Part of a small language model's weights: width 96, 2236 steps.
Each number is 500 + 40 x the weight over the matrix's rms, rounded and kept within 0 to 999. Layers, rows and columns count from 0. Numbers have three digits each.

# q: layer 10 attention query, 128x96, rms 0.167, rows 45-63,109-127, columns 0-95
# k: layer 10 attention key, 64x96, rms 0.156, rows 45-63, columns 0-95
# v: layer 10 attention value, 64x96, rms 0.182, rows 0-26, columns 0-95
# o: layer 10 attention output (transposed), 128x96, rms 0.174, rows 0-26,64-90, columns 0-95
q45:564512472576489461488503511561516520536519432542620460497453558488528523591496532451478484471601523517502463493517507539538554428442431493523560469485504539496487454521497448513420530511520494480548481521530516453471544472449530510433519465507535388511429434517359496480514449469447476481
q109:488505497548482528484485542496453453624542441460548507536487438451479475545532471446470510529481555495509537491487478523590498532433534501522541546504503558497512532473553519483455494505566563555442552456470514443592553416440478493507522509584501479519485442534464505389554488554481508525
k45:511488430589469459479500513549593476458482531460557483482534499411497489563531507549490523447443482591466503486510509527444480541491494438543606531519494432534544504488520511496504487421535508450461501483452563462365540509499550558524485517518553472497497460542506541522494503443437498515
q46:496444515522541528416576525476540489568502522521445442609467488395563494526545510477541486506542480447455531473533453633528498495474474487524534478487535558513537535531446532456481535444433521517517435485456498545492499406482505536539499507460487474503540527498493562548476485533469553483
q110:562464517488506509496467521612540563494474560530526538482463431400497526426508477509462460501603546450508551532570391470534506397547528435523481471533478499530575452514502459433550486460523517478500418529519544432494510529500436515520490498538609516511526497536482507485491490427422620466
k46:476508544524540491524573505462461503491496586507501494414473572460584519526521458499457517511496478491542507523492412521516464473486495465558557449448506564537508524559555512483466470501445525557515481548525470497453529511533573462433478432475490492455546541491529509495442497479544516455
q47:541455511506541498497506507594482530474472483505579503518511449556455434459508534433465589502529535491512522426459533571491525481531618477442419455467552540485513517461427477524459534454425511511507497481500479508526529462540456427550460461524459555521529517504522502503457509491503485522
q111:542548443497457514493436507541442432428503489680487494509504517448551371509515475508517521455485546491546516455516523468476525506499469547512497569550491558496473503509490492477527511500508540616453593503477489391457424482462525515467528511524549509556450455481477466434388494550497418467
k47:539475492477489476495511515536524457427531565417553538503484487487478477423420504477491462469459512489513469506447423517518531544555507526539485506538488422513439455451548440453506506474537501526528550528484422514453532481539468519487535490554493539512510501538478463471497554491491370504
q48:482495498465468408493457587476573521528531539512485501475482483534464544549541451502475571493508546514485659488488527485406488453507607474508549497437559434543492477395507541443569582430544539515506506508450434533519578461569513516526499523515536550472528519510527440511497467558457534474
q112:472540494486447455481501527479437454423488528480474530469482548560427549541486465463473561589530542534495471513517441427529438548448500543515510568456510495536514535543491588471503500485532503571422411503506562516527480518520449502486475455502564595449533489531463515492479440555574550482
k48:474506359508554497460443523489513485435474531412427550523430516486492527506528424529419498495524489476511529477467517503499470519427504533541552526473520556494519453465528434562560561527554527577518463526534445462517557469493467528490514545568497573456549430553477558496503445550522487501
q49:512483531505561501503484470480479468615455391525508496509536553514448470564453519550525561516421556482573477439462521537552464462533436462520452495580515468463514510482513528474462427466515467520529514579508502437490466474475513494521453506535501504459534544588474546446510484530552433531
q113:487541508468562495498489466494394493529467499487529500522464521492462513542562490514464467501495541484537585518576482466476510495491476505508545534451511438532470528553512470477398571438502457464508537415492522553500466488467427453463507398544537611488495464454450468509515569495501483446
k49:497528541528519507443476379468565505516447510433544529532488591449432481555422530503473518499497512478456531487509481453531495502527526530486580549510464478493479453510521533563494482530463519456454461482529521557552522508497522571469580393506494530477495525542538532509519509502523532525
q50:435523519484487479463555480470533588538534498543471519461484514461473531471541483520457489437444525532510411445431491434495571370503586495531494574556492588558529554506500485508508522515498530486450539520457511488500524475538447517510473469512449484410521505448500502507492518464506550441
q114:525517423468534461408469502450538451512542459522522511477450445504510511508519499548537400648496527535572508509566451438441467493544532517519501506486514455459561546563467522411477553516526463477487568482517446427442464500528477560560477455487470502506438503529491497604519602532446477532
k50:508468486460571529450495482459494449461415437502516526462487500456465521528594428480545439463534584469576513499538489530533493468508512514577524528478485486490601424543461499481515520523514432492504542492464441515515472475491537504525533473507492504523522497471506468520589524601537434482
q51:453553523574419493466509504544559544524477560543530385494470483492436511500520505582460524423493454523517461552500518538468465500574502475483503466492484487551466466423561524525474415436498491540449515537562457494527492476489592542485520554520449470475406491547530532521511502504469463538
q115:521567480496525519514458514458543475503533546513522507452498551485498472464574476477440474557531465546431528574502505487527496511494510516447452451428503571515458522477475580511500449478515454506506528513435525492456559511519475477523517509461532511533452463488536553460471507470503604506
k51:473548500543463471571495515491547520508561474529489506484496523520516507427490428597524512449512434404574530479517511484534490543511484533514478419559511501530468513494517579532442544542503520471484492455526484452511507477523536456530573570556497433403541448546507455480586432538488496464
q52:502405539512505445517562469466453507492422490454510493563503504499462443507489531573449532495485570492523513513511552421443487439525443502540498444498504477424496522472406522538489500515478474506497538500473529517547477514573459558502542503474478557493425463526541497411613552516504500487
q116:500438426439468444433534468524538445507441482467501510469445475508511522437529576503426492414499490518544530569434508519503472483455489472486529511495496511494425512528467474464516632496626480498553496537537518486555505459488466488496610513591506579461473468468498521563512486514487509493
k52:459524472458544468514514454476569522487388517548569451442493479523494496457533577493423482480346512394527430479469545465551435461487464557461536513548460546476473511523538495523468489527494457470490489535510481498551543487509483443465524498450545539484476503519507449514495456489523485457
q53:553497535489536544509502544520493533587502432445518497501527456597575470545533588444524474524507467498493561549486507531551478499478512488503508488574568539473407436547481428453510457466543504486552409480482481468549478508519449449485500487513497554469476553478501466558513533500501521527
q117:556487472433509514487466456437523505535555527442535525441498508557462459584539560498476506522525464547502470464468487507539454482559528563491548491508491501520483499449491506522549532489474465498563489492500526430523499485595392474486485499433443491476540410454488483581552493536494575583
k53:479575500444511478502449491468488490501465431492505531487462461513485576461479478519497537544481455540477546481533519554485525462372511544510454540531495456510523490539497479527493556553449492469497578564472482478509453565519506531499511429479523568451540546479529554402544440480506483505
q54:483464465466500488491545453466490433499542445542416579398478449487584513447522536467575553488495533521524485540481585435552549461487554496534573468504563458527469484524512526458454452489525463476544409568476479390487555517541496551441562490460452527546494441518477567512445505475484536533
q118:420507537534533499463543487466511502539460461588448474537432497510507486444505463450440552492516583500556579512452459529487483426514485521535519467447518529436533474483499507532488550555503519621489453541472450500507491476474489535579494425559533531483477516496474534534535488495538484497
k54:432467541523527470408551454522469466546427492499516511468455450507478495480545425575444560492526497539516481485482482479540493475482526543496577532494521491545592509479460509457482458524520449555481512467399395518517487442495558422513498499391508485547457532530473546497424442509557578532
q55:513579538488523515550527584480516517441521598545510585508569551547512476497507528538511390485495472486489469425512537555501507506485469459521500510517494515491428498496498474464535492540507473470472613547531462546559445503495537460558550460437531443485448493518371486472463459492520474515
q119:488550463526490532523477498504495517515518454490499535486510524520484482487467500420501461452491545477489476456521522526405443476541496522488493469500485482513525525526535460466556569460478473446428481477442474505522594535489451538460503497485514581472499481453498551519528525498554503564
k55:592564586498530562526428488465501443476513491485470561494585480460468506471512467521484457524505475500465534459484495495459448418461466440488453495408524433530471525576484460535478520453486533454452514509479468514484568506445509501520513514528532510510470537478554447491452526559512543550
q56:561475433600518512467567481473472429472478433578502461513499532456505519461521540509490493474514499487490535509481482500468523503487552515489454481475482442465451493429504515470471563471428498515500567447462539452500545501460422495517555494488546513502471506515502525549540499483482457469
q120:522532520504434450508419513487494594478515485510432469584535531463539508476484503543466488422568503506526511501453511472482451568528478511461490524516471443581462450411556415513470525512472609520474479511462496513528510560523511506451518572505458465485449513516511435490535518450487523520
k56:533520485536501527459511514530515499544457454524435471502532507547554531449538578472453527498538545484511529504487457498483453521521489492507521546567451488514516517474543474473435513516508532532538471526562460525447522506474588506515489542551468439515467562449412498477438584463474431556
q57:498617527491595490509538462476510438570569480438539434520524437453457484540503508496475486518451510550453517521557490453477395522548533456569506496454507477563536495461571456478518579516541495495486509478501459456453483484483588480484461491471542495510485474454459528490570521500523571519
q121:490526527506471477537423518533412499566507486528498464431540474580472478535546528485497574494471496506536530544553522439484516463495541491516519461451552578442518461478484396568536512551456458491576515571450471434544470537431529456481530526501479499425544449453499526514501584514583584519
k57:526503490516539483466508474490532507566474475538485443461533497446522502449473562551488488541557467542509458503506474497523543625437507480546516470521537555600400523512533529510488507582504459497465492512428496537495480551498397480469549557545509514430521492470480570530528545436552521476
q58:533428501528537527519447541480486466434483510552488484504509453400496564559511517554466548502506431530518532516535528495481542529494446516452464496467511512491437540490556498539500483491555520503420458479476470419506481424451559513442513553525511500587445548563506503503467538449577434527
q122:496548464463490497422464465553472483494470511503516536479546454496537515464503480536448473450589569480530524451452501488418474506552503541475490492545531559468557472572468513469509572490508597469463540511494443452505542434513487483560463490523443445464486529480471589476508488444527422514
k58:482526511558495569446475515528481520466450519552549541548560519454536491466508475519445506471487508515554575489462532545519483477542486506510411577595558503515519423519502461469489434459494482482442470510534461523493510485440507443496479558520506479462447563510608577531497487406518434517
q59:577539511516489478635536466491560502501456455501554429501472565492502487500501504486478506516595554466504602520451473562462465408510523524503531419515470591521490477497482492435469441579512488464525485492521515525525564476501463436427486536458471519476510508512467475568422405485454513485
q123:519460491508526534509568561495476514487490536510522541499451499468424514425471452545498472511545396462482459464469514515493448519517456490520516429533485535451422471506480450516432433582493452402478513511485470536504512575529464540477496472569535538518495515495503578580475511484487490453
k59:482473542529566436524538535471491488532478613549462480527466548546486532629495434484488559510490498539487501455471498523448483488512504514500512462481486497413501501472469491559496470564510463484436470515414472537426450505549549485547522515556541471483601520465496444523484524558463417493
q60:425441477463532474514542560598472537401493536450466466471507489481486568508491544470571434495473459481437496450431522510480448526490478469509571453454457502481528501544516437494510498476536462532534504524501504449509527480466464526500496529528496466532527436479517583455439537554497553569
q124:514449442496494468507487472492459527490488497524460559442501453392544526441441525536538480437536505515485546438557458542518489699507569505522554553521514457508443477492453410533508524529556610529483604521506521540480561487434443546493491582529452493518523478563519509505480543576492539533
k60:496539563476450415494523572503473474495501466495464511533503501484515480427512541458488466458477519565538524475481480505444449484569565497508548578496560431526466515553495334522488422572476566473522517511491491510564502436494543508476458467483489509523517508529462471549436524381426459473
q61:471491428508526465544488536449556529506522522560516441564511470419459402366456502449484565501540549492505494552437509517504456427529510559519502565509503538470526583507495518528507475508454502623558439530570549515426500502516456529454516442519494524480469579510456440489493457526448495572
q125:479551455530509445507569454524488425472489510476518483501486522522542424458534480401467504546509553502533492452517443549503477543480552509618454475501469562532520571500492457526527469534516552521496406494461483500492490475563497483463530496449509471488440588552418493509461504506450520456
k61:507429501450503491473470564469459470496449514486566455508474585519531500477493519502419579460570494465570492484564502449482446501519506487551505542507484473508460460466457459488496481483508558490452606457521511378481480552528496505445486476438479500524530466551584460532474523560586528467
q62:491522547503513502512460491491479424506539508527517547543492501497488436575497447495487495448473542538474509503484541496457555527519545509408492462472504585421482480453460564504462464450585477508496524401514531524543448490491506566489532479465492469554484501429503504494533528530447465522
q126:517442555451552479477522511490437506433527468441529537526512523555496479497521484450503614500501456475506516485512458567437538518494544524451485516536528495555493548503468486507481504530500505518503582489553522407459501494532493540537557446363527484494528514419452438510487539449490519575
k62:488508476542535492448505514364559509485447494548513587597471419530488554444492496445508504517499499525475467547476447563474442527531426460470428521459519489478522480502515525554511422491490441481496525485553462528533453479496541513537485483429497450474548476477526495502587509486565510525
q63:488576531452468553535471506545444482448443538476520548465528601533553437460485518500449488425509456503512582537480546492524524491475530385529510556517510524500417446513459494489523452524498569515475531574559557487470479494489580438534506489448452543474434519538473525483572472551481475522
q127:493515431485453444490434547534521519486490603504492590534561373521567496497471454519527482462547512522518495480477494501529506583536477587516482547471517468440512439566540492553477475526506582518479420566465520476453500510471540520500481497487484517444480498527531488431506499374471542508
k63:509521482500528509518474539566402523552503614475410485530520480459493530513531517507481468434525476386450522439471482524516484506534471463514508489525502469547397509515547476491565490543533516480472521532495475541511465456495504547514469539475554438455439526463546551404503450506525502518
v0:479559469498506491534535476497543577431465485468499525503479493526518528511482428506488510465531518509483445585514491568507528527511513473509494486500433502572493542574522511508469455527484398455540480533532501526463471553604453499492501523511571513562473479512423554463515405455513461491
o0:476549487531537503482501559581496496560477504482498575512563507513514502500484503538532463443402457489536506471468469539520514472509494522493555450489447458576462451503502581466410431440485478538467547520430477475514461501559578586520527462450479466514481523503497523483456525473498471488
o64:512493523485506514507501464502484563516550532522526535477566454504533505477504452472534561496494467523402498500497516527407493438489540505536483556449543506458491507555460454508503481502468539482583503528513496454492458385512546536563488432555512525555496553507489466527508541502386583541
v1:614472470511463483521479523532448498474557527543529487492492565509467503588494503516530522490553485476513478499478517457571510476537461494520464561455490514472497514469594528476521408495476530482560488511501504481501566502494472491524519444408485409497469532543458496527500459454527446464
o1:476506529512469519453540521449441576479573509427475489500479499551506485586488443530528497523529471468446490509532518497542564485553498506501491487488405545526543457514513467499514472476507534463509525539495499513495473534516592430535498512572511493501592496517476486457505437514506498520
o65:587435516492436463551473488518517425563520474554431550492438538498461512547472520511443490485447545496538500490488515455478576556517538477462503531458431504512486583467480534443456504445459422449496495535465585473476489465509492523511527449526476498485499532453555459506522550464534560431
v2:447496448458533477484527517560460474547537520544463482574527550517509469479519544576510472435470478505493548491477518507566478457413496505507495493484501501469491478534505502576503476519499523520508511546468433556534499475512439500514535445475496468533506505539523482408512462593539498458
o2:503453495437485468534469442521490508426469471486501509523447584465511447434528532570466492471483438371525516534478461452450486506478547486568513492505442607552479485543410488508532500578438512471526459479446437578478508481484472479504504502508534567474493491515579465427447539552482470561
o66:515490493491478494495484515453521545551498492508494530488501489523559566511498470480457526472526577520512510446502515437547471432516502460501481508474517488491520505559594493422516519466471459508485511538514461466469480542463501475534504507482509546500498469523546514513574514463434547486
v3:530484489510432505526582455453463384462522565509466487457448510512513444587520418447479478548505458535546508531567457504508496560460478489538524513497490503566543522517451466473471477534486496448681528456611488505558506492505493493517466523494521471502449428465498506526458520499597498433
o3:497561479565480502518554507469488528525545445541517479572530541493472469491551439477510503521527487538535435503485511465471494445484467486414443529515461556496515436524544549520475501525494487511493411458519562513460499562452470472505466447453520439362523545469489466462522456508559475551
o67:509479518499508481470541503505431557466451554543441521512506524510477572390458510474449505469515534522505486527482513569449537534515521510468566478422512584447453531466504486498561529480429551563526524565475522491548454455508491480489538473493463540563440517463549600433494517526473596463
v4:390460501537510440538502559545494470477489412512500558518510511526478545434470571528477507535464571524529496440507515467548436532444412529487491541506572429564501555476532476531518489441553495462529554591476458567518455406433487472444476503460512460522516527507578538465506467499496504493
o4:524463518465475457586547493511420620483504442486508443480491526528538500435521515532465547417511544492532584508453444505472441521471513505486456509502525549503450542498455488615578484519438499412508506479487464456544474472512499568478440531530491483407527537525614491435515489467503530497
o68:465530587510510511465510468456514495487576584525498495551474459544537519537477422448488364484535484533487444512469498508545479493518561469566472519519448536518460490440485530440456487521490511516506540524474437584539495489483468500578504510464547500504554426521454487544509549532487473499
v5:456490489476463467517488474466492408512543510488461455481522482531507458499449516498498509463484528532604528529524542484490618497494511471466498522568483539518515517371530514506505489570494523429511509528448560488535467540547495571473534511504477431560471443461510505492496487443485469498
o5:497522509567525494466495457538457526513563517522473489474524483558450438465537480512552584484555495522481513520467451577538497404496469519425486516514438517530464548498505472502464461507524484471563430499491558549582485470487507516504523450517519429482494471429469529506434496510491498455
o69:528482475477493548507533477546456455497488496428476533457474479452562580452428517390469478544515523468597489515571517467504551546491517503545486480482572479461511481514463482481602421571504610538504592454506425470479532575519446480508487506510503523542534541506571524514558440442589492554
v6:460560519498527434522538422504476502448450483442515538475590468506463460508541536518506501518507458453501566552553522532516503496599465493459478497492460485490500499569541457463519518503474497469554520534486514503470455510576541486499541519416477518485431428478454500462489492520507534494
o6:505497469491485491517524540540546494524486524445506535561602473447471504515451443500547528536468470551532510480539496515500484495536487416425512511429518513500470485450471577470480461506479557535510555526511522526516492483515513456532522479463483494408442484553522552584475516509484548559
o70:541491493522476554514441434512457550477477518474506488475469489535476507412522602470454470493489497448516515496445478567448473458418546553608512525553441449520496530564507490463463455496482489472474507459526486566520534533429572540615529506579497468585510537519535463436566437567520471495
v7:451412568458498463372501515584544488477528431490441502586562444554510475537533563490502447501573550579482561442458534537520505592494447479545531543540455499452442446470508525484497505401490456504468541492455470485583509469549500501499539599459478497535578553508485462430454485485477516473
o7:491348474522473492551481536465544452506490516501503468431529601523440495447595519489529521492556526575536533508520496627528535547518500537451509469472473503511587515521522485498495489508403515483494476470469537496428492466534494513490527499486525520499503489583522542496480532486474481547
o71:471398509501459455534482521480508563484498538464485513543493464503517497516460503497443562518552507483521559566500459356481434504567507523607559510519485581576442486454454456467484499606575514500493517616554491430566552519528493525501421515478565526487533519480467423523459507595498475486
v8:471468502471501477513509554577527556541453502488541513549406480476485536530501431554532528568602443589502533422510494452565547509528560552459401461513480438506498575491499454549483540486489486464496493522457472515511482464468471478543510502422466533500516475534510462567445523498517515548
o8:484443530495494461517533565460525523522461440527484490512498473558522516558516491512438541541547513539482495453477546464445536494511496522549475561536478517452501510449433504452488524503382500426488502516474579521505553445430538615488538518482466542488526485524503448525546552541476462511
o72:527526484503526490486424530521463548491538479466538559505392561446478472535477552449526381453445495458484531565474535509544497537511527492513521500445581520473507472498509523568490563461525444475466509509541452547444472448595540483478474488470523485531570534486457460471541485539512493504
v9:512519472496459419593492504453485517500486503508395458580440450545484569478551426518546472460490464582544513468537466542537459491530526486468482495515502553468543521498505524492505554511487490545562435478519536552453602493583533497498486515542489476444504505446445493421471539471498491503
o9:528560556497524551516513578497522471498478447471459509517548509492506452456520523500591537550484522514557498549501500482474626491481429530476507531470457507545532445533516518487471525474509462448491465496509540476503460519557470452432521501489474465453458452559496522513480445422457567448
o73:538525494479483483436451480517543534458494431508613564454427526498506533491511461511516489514486426578482470402548537529559516504539519456533528467500492517392520505517498498537498560514412455493516474526458538463467521476528552514519525492426524537402522524518499509544546455478467498558
v10:553542478540544478501491446488478545539514579505491540478554533462455513469526458489485530525498524408498498510469531477554541419460496494601498490551440530533507510515528439471531490528522405512491456488600521454557491458526502549457447492520556546486500407532468438444557526412450479514
o10:535437494501510530522518554476520447516538530515535481480501428466547497473491547552583476553464483481444583504532526458483530492480466374514497466463489496529572446466531548484521528490510428533540522549521476532537485530547579482554576522465542506526488524497477520552518501500518461422
o74:526538467494506561493618388506492527492448502493458473546494583481474531514514443449544450459508532491473478491521509588475507519528581589475523514574514473475469544557529471523508402467477544457498495478422503498400474484495432526485513469506481478537428515495509457523483548561452619466
v11:487505440487476540548530484535500563475488506524414527481553465497489539497550459478489452503477518514504495524503451521496498451473543469512470546504488500523519478456522531512452453553531505512388547463453468457497557470563497425534512492472411556535461470596492467517572464470508574562
o11:461481502503550500432336470514463476487469504523537465459496444463540511473434560512569483597476485494515449470511480518437512487561519513477555511487521504487464450530507530418518442474522468479485427514525556510506479514555509451528597426442503533540537574529543471429537535499504493564
o75:527572515475575407477581423466429512479513534471495494520520546517422511549552515504494499452439494496514485565442453501538464435494427465498444540517484479531518591442495440567509508528483513444537519521484514494489557476435490508481483545466512536474528454463529451571513500485480496493
v12:498484466512542489492589538437462481442453548484512399484585456490480521462493492489486573421538456475499484504539476529511585521402542461483474531383547547464524506456540492491475491465425461511542527524540445518555494517515458542520496583511569480468492477509485427585533469536570502469
o12:513545517479568543525505437505565531469447474482554454481540469528487479463493538476509499577551517550533476578476454543518519502515521488525503479530460470494480508494421450499493529573515504474545465509445482457430528451511566508496522517516435457445468494434484465530505453499524557483
o76:516422467490408512559473533487417517542447487516413560502536518565446465621497515570474540468456472456471450502437522452440545493456468595514528506465502524484484502562588558487521444481457520498446497479554493440530468411425502495412552510498588517561494571559530541469500583435509543467
v13:456584592507556542421524494395536483499491570494603520524474564510581485467437547575493470506487583538471449470543504446598484514491449445467479500451554539511552476522567509416513469503460535555549494461465533393506541533429466471551462495492555498600470495514525493440418514466483527441
o13:569609479508545572520564527449489481512494525414418508417510492506562439467556430492440488442491564518472512482504490491512473473492489462535481474566563543504520489550454489582450459520432490562537483496568489506544484474446530552498431526493554529491436476500527532466515522542512489503
o77:501535516565470492514554567460574509453434566483429624612509510466430520506563485466505551548569504479529538536490509495470557494427384511519545426435466477529513548483505568407476492487589472541491403495452523511459539561505590515495544581497568501475505482429450479497519503473507512494
v14:516441486512527530507482460535591529489552533457477487468508420577406481518509498532521550502498476543501527441520498441541454509517522516532536511492466512554516436478423518479506463547477514508480456495448487485430431449519538462517547536455502547532555569454500475497516521495487501468
o14:444503477491485530493508597577479514568510536488561482545517496428530590506476536465440448536520466474477487480470510531578473467481498506561480486500533517487500489527507499425494502498452443454462502460497513460474471474509451510495518508509502501484560480471491499542508490525499546522
o78:519442510498511418465535454445495482392465427471460494502424476548531376492534548569482526493546525520519566525490583499517501542561480505491515503523500498517479577450501484549482460602514508482559470502449496483479492499514639487509501503464399491496510479541569465522493499537588492525
v15:474496488516461481527428498557584486396484464510539549455499536468512578539501523485530472572561583492474540462465495467485463452489539515387417459499521496559495475588514447528477508491481556502481476534485553507569532532543487512553540443515509424495523480456463522460532574504527476520
o15:507482518525481498494566500482476457621605536474525460467484452493524394564474493530528493523532532480506509527499536494522476540528511473490443491523450445578483543417423532575497510574495509458501480494433504531480591501508507473567458467483440516507485486522443468499505464532468489500
o79:521556509461486471525446525516490552417530526518521514503485465485512571485575467530564547504481401464471530460469557516549491500472501385531488504577527521515540514481490499461514477443592470496513511480496434487527463531501474546524459478536514443495571526408528553493529461517436436533
v16:522496561528474526544513463490516462512467495495469461500493480478444497544514543480469539513490498461486470481504557509498554531446541491542484462485508447559436654464476508544504569550517516564463483428532489501496456507464483438485567544472502606513477471592518507491493477490408432482
o16:446452551446496521450442518528511443500452489538523526516546527507486498449489480482432499454507508434548488501465549531516492530505482540516430438534556570380499475513496487485493557438529569514511496505529499553581540546450508544460484520507445611519519552481523552548484448547457521512
o80:494562499488479533497557425471515534495485509528493470512487512458505474506475484471587456533525408569488470598457453493396518520524513479440523530446530422544435506517491538567519438532470493421529527559518552512483476478466483434533447458488499392469473513478457446477516476492592574453
v17:516484491540483519467526540509564450508544523497510491559501488465425458496515515513487463505478435560461505443481428515485506550554502520508519531468504473534517497536497529518536462484530540452523485473500477544510459542545520551451494472567497518446527478543553469519492438459428475567
o17:497519446463489425473480445486506488493383481502524529542515500511475500576556478540508513506493507517470486543494501514471515476489406514580520416565438480456509488562536495492513537505491537487402546544503495442499477437504532500533497384508510524439507534518478539453475500511463518510
o81:505455519515474553555487547486475509442584512519480452483528446492556586460480511508489475454475509483491457423527522460535516509547603503427543522495579512547506499452458394552491500481479467439489475518519576490459534533532525442512480599436461441482530501564562565520490522506546499473
v18:499523518484518527498518524428490527547423494482470484532546487578518538523532524533475475504483465549512444520593538519453513453497499573478529435483563604567451540521503452508455445464547558458506445499457514463525503535417491464489513557475539477483412469525417428531514551516469478500
o18:557534517493487548447455520528452520506500477528498463509555481484472504503502501481498571591480520371576494491495470495511577576444452486496488488470509498474428518499473505447497516452480450528527515491565437518563503507479509456563454462547537445534527516411516569478486474568475449454
o82:456515463513587520490424489492475514464453526514483517524487460525456462479493479458514503506515562533458562567425485471441461423476477478532524485524463506514524487483537606519435514490530468527461545504522513513519555462548453471464491450477532603564469577490581488541462454413534543537
v19:543509503407514491563519472503503525477480533461450486481534501493470533544518501477541464497382453539505515508492456507532519554442464454503520445482492470453517473540465500379509536537475492472463531502491612481540499404504601469562482455468474463512503514528473513500500480466533482483
o19:473520481538482522520443517481541511483546471495423538444578521553496449485494516537505456593458483583509504509494545541466485538569480511502503487460559498486545468441554566428524546455458439499440449478488516496480518517472513472474568405577470548471448529499487474496444484512493564499
o83:568518534549434450476556494507527481510453539498469518555511476502470581505536462523441484509596546496530524477491533494549470503477537500492502490491404462489460504502549416505497447513511539528551520505518424481540480509534515516536473530428455509512549451514454444422512506485520447495
v20:537513528505530483450482523477519432502414532535486452471500454532497527466478490484460524472431435515499529586527491428537509507542581529515487493486473426497472518556463482495537485519495528536515491501460561532542537550483526516537538535492566444519536468461467493531450517466523488482
o20:539544509489486516509535469501488478480536523471482517580519520550520529496524504505490515462491502571466426554511530505490495504457509493502439557481507506484458533548480511407540576522494484580513461497470496483503500541506464466542525562411506454501456503409545502523447483476516484498
o84:437419496580487516451443486477559488481481466490455561452480479515511496469525503453526525522463547502520548439488526483471500545524428496494557526542535441547486493477539531604526474442514536459435511491416508484515480427522560472535382428540562473522556501577446495488497570493529416475
v21:483500552512465516493453529490538528544500548517499464496528392529559516501542521526455532532503452482529548387535529474433476450471566436439500511561504460513546447488593502515512495495537548456491503537516458542545563531524506484532475447496542478490554451545480507428527441447558499488
o21:572511504436508469514446483423482486454491544521544590460536513517530494527563461519549485542554526440557501482497455508527507456503476434506498580557448468621482430486449493432513504463521451479490457569510500477490511497544465473496499479498491489497450485468530504469443509504487486565
o85:509448514426520487514537559507453511504524559536464522527508559530497417498457537487478505465464514520510496496500557501471473498490499490477480503542548490525468506512513540546534512601547482473510556478538491519438541541526465527438522529486510382404558520464455518589493520531551492419
v22:472604470523533459485481410531498501454528511535440469457447519461460426576523463515447521498502415458413517487563488485473478493540541460477511484536540541521498540547553431559449488512467487507429524553553478471524517556458530541437504510474481480528539553547517553574405462470543475491
o22:452491553481484535456580545396540459464547557486528521514481493487488543487478491530470485488586501512532461471512478455452361494470513482519443505514507458507503483475474441469474512522510548466483514524526483514555471642472494461462476508522524510494512439472470604442454531498551512549
o86:544467508477589514502453492504435523548434502449499523523468525545531500506501499487464515500432490578441508440506464545454478487477452508493569602479583602445468529560490490548475478465521510417541487430518518463433505461477477508544491440511468564464538541474525464486528462492377534524
v23:471496525486555548483486489480470469478512525461494461465476506569499484471523500537505484534484508540460452489471522517473524508468495475471489488536430456535469549518503500484484486482536571519544466490487459499472532546522498490463574529493477523468560513513522485462513551515545544481
o23:508479510480457464497484543505530516466488531501481535549522502508489533509502449466502583514493469464528462486488504532540547464490502412522452501532453506501548517464489450514535509539522481529468454513453522557567466488445482511522482532474536453537481502534545511508527499517494558493
o87:542512516486532466504468446442487526475498522503521476423506530526521451461548526541523515534527497441483511520497440536484509491488499527465527476500506499514515488574493537535432505462532513538516495505502549496572530498488557423419489496470477493486495452453467517533524453480446514572
v24:538501445482483472495590552496532471539490517483492437440464466425480491456545619499501490544556570498512433549535492576514482459548481439501514481456462467479544489525539495569499539531409467480515482542581561525503436500574494559505476512469549496418485499549462466515481516449422610502
o24:461450509508498531462552466547479461561487528574517422498562513531545483502420541531424501466427559546498460520517435493471471531536465463522501556532512489493503457496511450400513490442504495537520531524564556542511557479607461505483513484494498423418485502567561506495500468453493458470
o88:577462500435432534591506526542545538428514494422465562467516508547489516465610548500505475550436478473487452473469558527518511456448613560490518500488468546459524490524563500504491444472470491515481488443448550434506496494443463389495483557522503527520532517458446491471475460504525544510
v25:529440505592512529499499497502596483546474490473531460537526508510579464510507477460526491450496479519545455426477490508517416524525532536450509467485427526521453535516528549517506491425492519483450567499512509507439515487584506503504495588557452513529458517540540467513471492496539502434
o25:492391494472550593540533538482517533495491496541495500507482469572489540569553493507536466500432514491550522519569510516471472469490453588524548434514449505466470543560510527525496508466499498611459499502588525501480486499499523564496484506452484461391535581459501524539477549509558486542
o89:541528554483470418470448465466474473511471430508531489463541471481480433476402500497527588524508461535480520551457450474556488523513509470463447483516479407495560507441557475487466530569567468427507478458508552471521567383508471531520481536451500499558480487510504495544529500434433481490
v26:500537496449444453449440457553576487446502555442536468512455481513461540459450517525582459493442514545462517491527457487440544529491523542513511534494452501552511582536535534497465444402512438533503551432486408510481539435525555516507564438565553487483471505518488547498468548432494539541
o26:550528491517502500544490515471501559547480508526490493492550472533543514514450486480479487505429524579457394528486567524466539470471515486547444476437558433479529515507552512524529505471455461532497484526462501473523477388475533472528417512509527521589394443588495496466563538509499609583
o90:497452599481487517479475523533488574450444484510518525463465508432495521519529400533528523520512436513508498487454475510482582500646493470462541526572526474492488522504429511516479499520595523437496552542541555491485475502485456511563498500502473474475546534438508440546516487572492521535